config.yaml
n_kv_head: 4
parallel_block: false
schedule: "wsd"
batch_tokens: [32768, 65536]
seq_len: 256
dataset: "wikipedia_en"
Each number is 128 + 24 x the weight over its row's rms, rounded and kept within 0 to 255. Layers, rows and columns count from 0. Numbers have three digits each. The size before them is the row's rms in percent of the matrix's.

# down: layer 18 MLP down (transposed), 512x128, rms 0.324, rows 111-135, columns 0-127
# up: layer 18 MLP up, 512x128, rms 0.312, rows 112-135, columns 0-127
down111 102:093126123120124127078080112140140111124110151119140122087092120082066150078120132117125144130111150116105113111085129141154111153147126160151133108121161148138129115071086162130106112117141132149121152146090130120167126124124122142167101100147075134134152151160150155166132099145163099164152125181107149142168125179108128146106123121163140120113133107125105105126117158159117149110125
up112 094:113117125088128145127119094153115121123109161140090161075053097135146128134138106161133115103158131135144153144139143152141123163126127125138130138134150150107190129115116101141152143119134070082138170127133120138123127154119120116154124134076130055141164144122075143103129153130109104111123150125122137143145181101157127130159143127116163110156143135100103091153164112128138104097120
down112 094:167122102115133094129147154127096145139137126101076139133128142130177169087140169065115107121124124138072149151115100135136093117118128128121144128120118142141126132151126115105125138122082117165136112155143112124139107151141136133115152148153131089139078118120083159128106146136098157150108096113135124132119125127106104176139140130142156164069159140075119109131149071143075133172127
up113 105:128099148121152092130104132103145116069110167139113124167130131076127119109107138141087100140092134146149125152100079161118084115138110111134163111121094146088119087122127108149112115185113106126142131140135137145129119104123141156143086151128164115115088134092149147128111123116129185149139120107120211161132165171155123179125131151126136127126114141108133152133127132109110155111118
down113 104:136158145157119162089131086171097098116102130084132101157145135157121174126125153135119170127171120127177117149144159121153109137124116098108085139100169143156090147136141127158159142128168114107120147134108142083140154132107132074140143123106154159131161108146124095146148124078108109121150156136117149135103127116145117103135100145155116140151157146101105112135106059145096143141137
up114 098:109109117137163071097166128065156141151134135131093135092102123086104130122131139099132105143123146091138122112148192115131158166142065125132152150134157144165110123144141115140113104142123120176114131145113124128069140150150135122129126152085134142131115140119165103088082123109112145145129122152132127154114134144166131118132135173105130150130134116064102178120100123153128113150125
down114 090:089129176100160124134104130092114143151157120125154110120167159100160123134078135128180185112145171136093112109132150143163114127128127116161077087137130135134089124112112126126099178121122119086139120158127135100141139107130162108142105131150096160134113173127131129163121113082100108109168107151129128103123140151115159100116172112120145130119118108163112111126176159126106104152135
up115 093:147065107123164056117087124117120123154100142124111126121171111152128139155122137117099164157132147108113169142133166135098143161163145088094123164123097136139097132117114153144145126146113120098143172130117135126118139104110124180134088114133121146133107142130081131108150145173131130108142174109143161150108146122135114150078125142162165149153117157116099138097155101151140152124090
down115 085:151171152080101101125111115137120125126075152083122116117140104138150145098128169099098122136137122147137141144116094165124124150114095131172137136133167126124140122105147123151125121147101170100153114122102113130161122134140160130151088102151138138090151130120132091133168122123151112117145145130190158088153138112107140119151100135114150130142133042171124081101169125153155154125134
up116 102:129152123168152168100130148098120135172139084110125150119128111106095128098163103103113110100122117126147127162122123114139058114099102117118136146128155138145148100135081103122127095181072119133174116127181131114161121114156140124138102104124136123119136160104147139101129121158114125154128155128151151168133120134088104133154100133136166158167160124151088152125117065130119122108098
down116 110:144109143112144119129095117168069148117106149135075093116115135147111139151145153098065121144156140103118117125157090106091098149151142085149133133148164137128109134164162140128161109112153141122172104128117110160081124127137078127109121156115180112129115137121127126146096100158141112121109142141106114136091152123138129114108136124156110150141088193168112131123111162136105120085104
up117 101:157168166124110119148098083088114136161151078113147116107098146114111087130144161172145122124104123093162163152107122129146143135111158149121141088097098098130117134090082144125164136102161116145097087121106126131138135146128115103093167101109143141146124084087127150119150151128128085108061155123154117159143131118099125142143140168135137113102145122142123159161127115161137141106124
down117 096:154144136128129062147118169123127109083102124101117118160141129125131130126100133172109178113164148175147151116133139043157132098089144149151096114157155083127141083130113118107123077130109100116136133142127102113102102130134167111121100134128145121156137143150116118164108116139128125128111116152120112126159128114103081152136116092111138151080123133097131170154089117104145117141150
up118 107:129108124148127092131121126093150136122120113107118131142100104133096106144181131165147082160142138171159137106097126108165157075144116110143141133142135105126067130087139096152147089151120103129128163099100114136135156104135198136111122116148157101131138102176083121110078114144125146114117114123153113118154131122140084117125151187184121159131112138126106131140116153147133130119125
down118 111:143109157069130128083143126145129088167156149152123150120149121143095123113117131062119132178096161139121151073131117138168114163113141112109124141118112085142078104125115109120118130148116172130157136119110117113130118130113124148178164153104098092133127116120105145071130123116150117139136133185155108150127139174103141131145106148134136127153093126116155143156142114103108161118079
up119 102:160155111082105163093139160150121129148158080116142086104152145074139119138144153120120128168096100134119124128158115148153106105131126116083099150101137117080119159169104154117143119136138136100128125114110119077154133131138140199097128147126051157096143134119118129126133161128130110117183152129127131136109093100099088149150111144141142151132132114102144141131121121163148123101125
down119 105:094091193150100106119088119094149148139118175119088148124106114172168132117131125120125098149138151130067130108207113150156132147126125169142150122106115096123137124120094084134149156139135108124132111099144124125138142124141109087100160178153136115124111153131133130133180102150124104112150103144146133129095125127111137108136118168127148135126148075087096102137145134107135098144124
up120 093:156132081105139110148097099104111154095096134115142166121150183130118150094176133148181103132127146142164124098108121103129134150122092108136161133094114128135136072125119162135167080136155129162124122103104117152151158123117111152144131102151125133083135118073104147080150105117158170103118164148136111094153103128111131137116146116168149125139154147134103128172107143135128145106119
down120 089:125095090140137121124112169108130110167146161125122128093089138155174152149163122114144149136134165136125157071153138135069156134100153088147150132147143126121131135113111143123176147107105121104151161127095113090122143138070116088106149131152160105123069141184148153116161094119112127094128157146149119138142138132115125103097148129093137119121164145125136115124161154145131108091136
up121 085:128142151105107185129109143142128126091149140100126157096136137123157127145149106124137154094158145130168131112102147163117130155170115098125129118123145123158156105095105118114155169126138092170115137138116146136144112093136138116090139120111106113075115132118148157129114090142122151155140104095140178151145124134115091153115096118150142148194134069112126148095135082105121155151070
down121 081:124121118093134133098131125141144115123106137136108104135105151098140125098101106155060078150155119140158135114156155112158144118145079087116160124130093184103112154130137137163118125126141133163161118116131135130171134140098132125119134111127129131144125124126151132104127155138139120128095135133119069109158129138125134141121155136114112133136134248138089138132123192133146107098139
up122 098:145117090087153138131100115114101124132140152099147121099153151123143132141061096123171117151125124137129125099156133158152123121076084157141108101156121122170148129137161145115140120104142101109129104123086130118136129203175136118101082136097128119128115168104078155145131093121138137135101121116132081140129090178135132163149134101115128122149144138133107118180118149141152104099130
down122 103:129150101173106128141138135106110140151110154117152092167083173133116163118122128139132063130127151105168127089134143161117102149124116130097141116121114117119119112151103182124124101163130078158162133109178131116153092132144154133156086122126130124149119145143151150129116133132110083139141144150094093120107137083120154119133135104172139151123069117122135089124119069140118138169122
up123 094:117094170082123108142111132132177103101139104108107110160118128088131153142167126147184141158105143117154100152101089144113164146148141159108083098168117128135148092136124133108141128096102124114093161141112161140122150138118090128119122143139134141170107158134122187099105148121139117163145106117125153114115122102099129116148172171130139126140153097125126150128100072153120098131086
down123 103:193132157117122150145124103132140086114152140149150112089121114159144122106093123143110155108109099107125133092112152125083145102150137136102144143089135129122078147145149124113140107097126165111118120146081183140164102173136116113144093071123132077132143123126133142110177120136157125131115114135111166144129148149093151105150180147134130122099130139125086170137138143126080161144133
up124 107:104132134116175153118128162149133113159100098143105107139110107086104142123141135129122107122123115129163141140102147123110079117081107139127150128114082125073103119147120145112093126132113125116121130124133139148101135129115153142140169130099108143118170081131124168106152129113165162152128093146097161189095074146090130157100125112160115137189134150120100158164170109115159130138114
down124 119:128158133126141099113151094145108103120144116121121135157099151120094120134131090138130120111096111101115141091138137141090140098100146181106146127114136136101148140157151129160138145067169098110135123126100129137119100138156117142127062119166133130159129125153102117164145178143123096125119128142104084100115100135134099145126133132134131148148152215127163109159125131150087125182097
up125 093:120164157102165102135147148087130109085174137123154128120146138114084186142166131125172117168135093134141117157160107124099149119143138081149097132140138107119072104145126139100110132102100156153124151131122117127122136130110139148111095132100150181114135084112165152134156140107114142132148148145093136156125113127087134125140131144158132131126125161136082122194141075154138146122135
down125 090:160140123120121157073146089133109165112180131161128159158106108132133118121111139111150148117135129144133112134106116093100147130129141131139115091144137150153102164141158111139171112072130120124153122132077122169148109127101121121092083128105090128125122169163100083125158124152104161143156091137117157135140077093118129118108156128154120133163148105136103062120145119147150119149160
up126 105:145116092156113127137135129173122111116121137127131140127105136149069095165153141117124094143090120108144079183113119131129158118091123074135125160126170161085109092112111106091120169127131085163135142125170130145127078141151145100136137096144138087152145121081106118133124118115099124118162113121094131130119120163114157123197105161105144122098142150105118116130102139124145133133148
down126 099:126172119115120142124116176135132128130114123113137110168167109070154116101103145142106138082197186163107136159142136122103123129131145103087132128107126116140137129116119143130150092066133149113118159104128090129139114097122130136166094139139115138100114139130124130166129107104104148104142122112158122096170132110101112158103130137147126123135169181101111117118148162110145060142155
up127 099:152087104084170141144129130189159105100128097133127106161109097106120136093160125116119130112141089149094118076094158129122171102140135112093176148165179120125157131121134154134131119091141143132143084130136126148123144062105112130139119140130159138126139127142120143112137076133098134163070129111150115141124135120127126124120086110124145110140140144094117138142135139136148156067161
down127 092:118119127142091088142134147111118125142113102112133137090106135140077124150138144138132136106114115126145112147184172144120141121133133113137084132117114124084113124138132139117170105161119130118094104107091160143140096162121168101111145146128125134128164159119113089085123140109144122110163100108134131106140099152122139135135120190153156151139241149135119084096140128150145128137155
up128 101:130156121165134097097097130137133114129063154096135114135135111131099116080128107141148114184130130172119133140136157154170156150131156127133128136121126152156147111116125143094118070093127148136159124090124113182138153137133134128124183142113139161084152116146135129126134147174116093130088107080122096114117117084108146089083076151137111126134128107156106109144125124126138155106118
down128 097:160144135168117122121092133132125116107112135127141128127124150125102129101092122153113127145144101129130127180132167099093152123134170072115145129104147128131133126164094177127130129142112106116142122176145126098132155144090067097133138108111135135097139127149099087146201143108157096131186151130152111185143136145125170130099139128104109108114137083141161113112132146128124164131158
up129 105:129152133083159131134116109137136115148140106143135164155142146108108083114141142093169142108128106172098116131107128145123079066152138095125102158126137123109121113127158106097120108104156143156097148127144123151098176123119130130159125113066098104126131123113115136125088155158155123117120114158099178085103121142109132122123118160170187157136141144111091132122157129113090126077126
down129 102:105089116104116144124149126144138142114141110094147119095146109124156162123118102159131116126119129153170115137151093108148146152089135114166137166126137142117127161105106097168098119121088123091139155154148159155096096126158125119122117181136165132140073106111115123091133164173157130111139112099162074136155145145106124111147149125088090108140169129092124142108136096127168134173110
up130 102:103085138177184134093124167090129100141135153131125115080099090132122126139099117146083113134098135115114119164107106132133100126151113135146153144155157147089126120125107111168140100179154099137126139146118088119147095136105091112121096108085115125139124127109158123115178141068093114118132116145106119156145131158114123122099109131095090120102111148159148125164132142166143142097157
down130 109:161093143132148144151088133123127166148131117109147103110137107115103163157150150136116148147127121121152081116099197145138114145101099119121096172111124116134119118139140149133154131092165132151109145123099113139130108099118107167117104138136133090124080150153131151104111080121142114154090134114095163148096174144136182126151113112094106128099103171104093158113127091106130141175148
up131 096:103136107143125152174068168147121114137128107135126134142178092123109117114129108141159103107173114137133112145119136168170167140125102142133149172097120120119112127112132137138127093133148111192125118109148156117126143155126138114133097158136067166122195143115125136119126102103108083091130134138155138106102128085103107111122149170132123095173147142086122130117080120151117124133122
down131 096:092138127092056124140128144146111115128134132140130112106105173154106203121145100116096135125125129126125152093155134096112096117157144159152130097121114160105154140149130146144084149116092152125119128145132119138150131129127090146141136155081126157123099099146128106141183116153118136182137162133136166181095149116078139128163115094126129118100179119118129116144137103136130112153155
up132 098:154127103122174135097096093099162136110139165127126129147130098115147094106122117164138148098080153137097149121122115119127129153115133115135132131119129123157108088165131116115143154101121150115153102132135138132069150135134138124153152174092122118147092136170130142101126133084132147151110106165120130164209152094100165166116128119142186111123137126116131159105104123169135171115100
down132 093:121123110149131123152152153143106134126110133114123167150139152141124157095094160136117101099117102156129097107114082087162135117103114151096131140166093080162144135139131159156155115191142109135114134146171111178170089134136130123134131124125136155105145104124112100108161103147134135126088160109123147161087124120124136091089127134115083133101123071096090105111102151128114091105137
up133 099:114100092090162124168086124124085148121177136139145132148126105137141095145147134129128149098121108126134083115110134125123161102144099151091152125137131135150149146132134120148156157108161145193130140144112143106153094123116138102128149118147125143139110127136113101120125116127103162151098102162122100153126105118108087104168060184143096129112160108122157098136160133202153115119133
down133 093:122113180118099128207151117125123098055139136104118153134170112106103127107157127106166115138131140150140145137124132160129122103146155127197131143114142099104094126143138122147077114157090133111113151117144196139150126114124105119144168128139081154128112162142114141153156142092107137122128141115105103125133116116151115125177144111113139138123143162102155143083125110150112115148145
up134 097:124103074101120159136146136118168124101137161146144109195159113113067166118119191140083111121111114128113158144137159190166141116108157148139103131153166124121152094137146123110085136100117107163135117102124095157123109137100135140118107150109126145118100087151108162159138135122165117140096166109133121152134104123114114110161160143147126113123159124145111162125124103152123105124137
down134 093:106132138124119131127081115132132143138063156126098139126090126131144160134122077092138143106141163133121096109154107137104114094114115160127124131131119104140111125122136138150141151156109135122178129148078161137117118102118123122188139099135135134136210120167148102126160128115116126174158115118107134134107107179118144143152107122090117115118170198159135128145155145091159145139137
up135 107:168106159149137084106117159118093127106117117170149106090132170076105135185121142126137104175143135106107115122143092146124133119135164091171118132125109097150158108144132125127116141125121103122146099140123155111135174115101089146123111180103166153116118111128110116150150157132155156103086139078141110145130125124096121174126153137122157130102168118101144170113136132146129089092139
down135 090:128140150154116112138137115137120142125094163108154140148132126124133112115118119138138142105106137164135137134084136126092123129127102129136122120151143101130110119131127110142093144158107100132127128146117129152150136146157112112163134098150117160108143131128103090128144125115121142122116106122136132091116123111140140111157121124114125109167255087128121105097111118126083154114126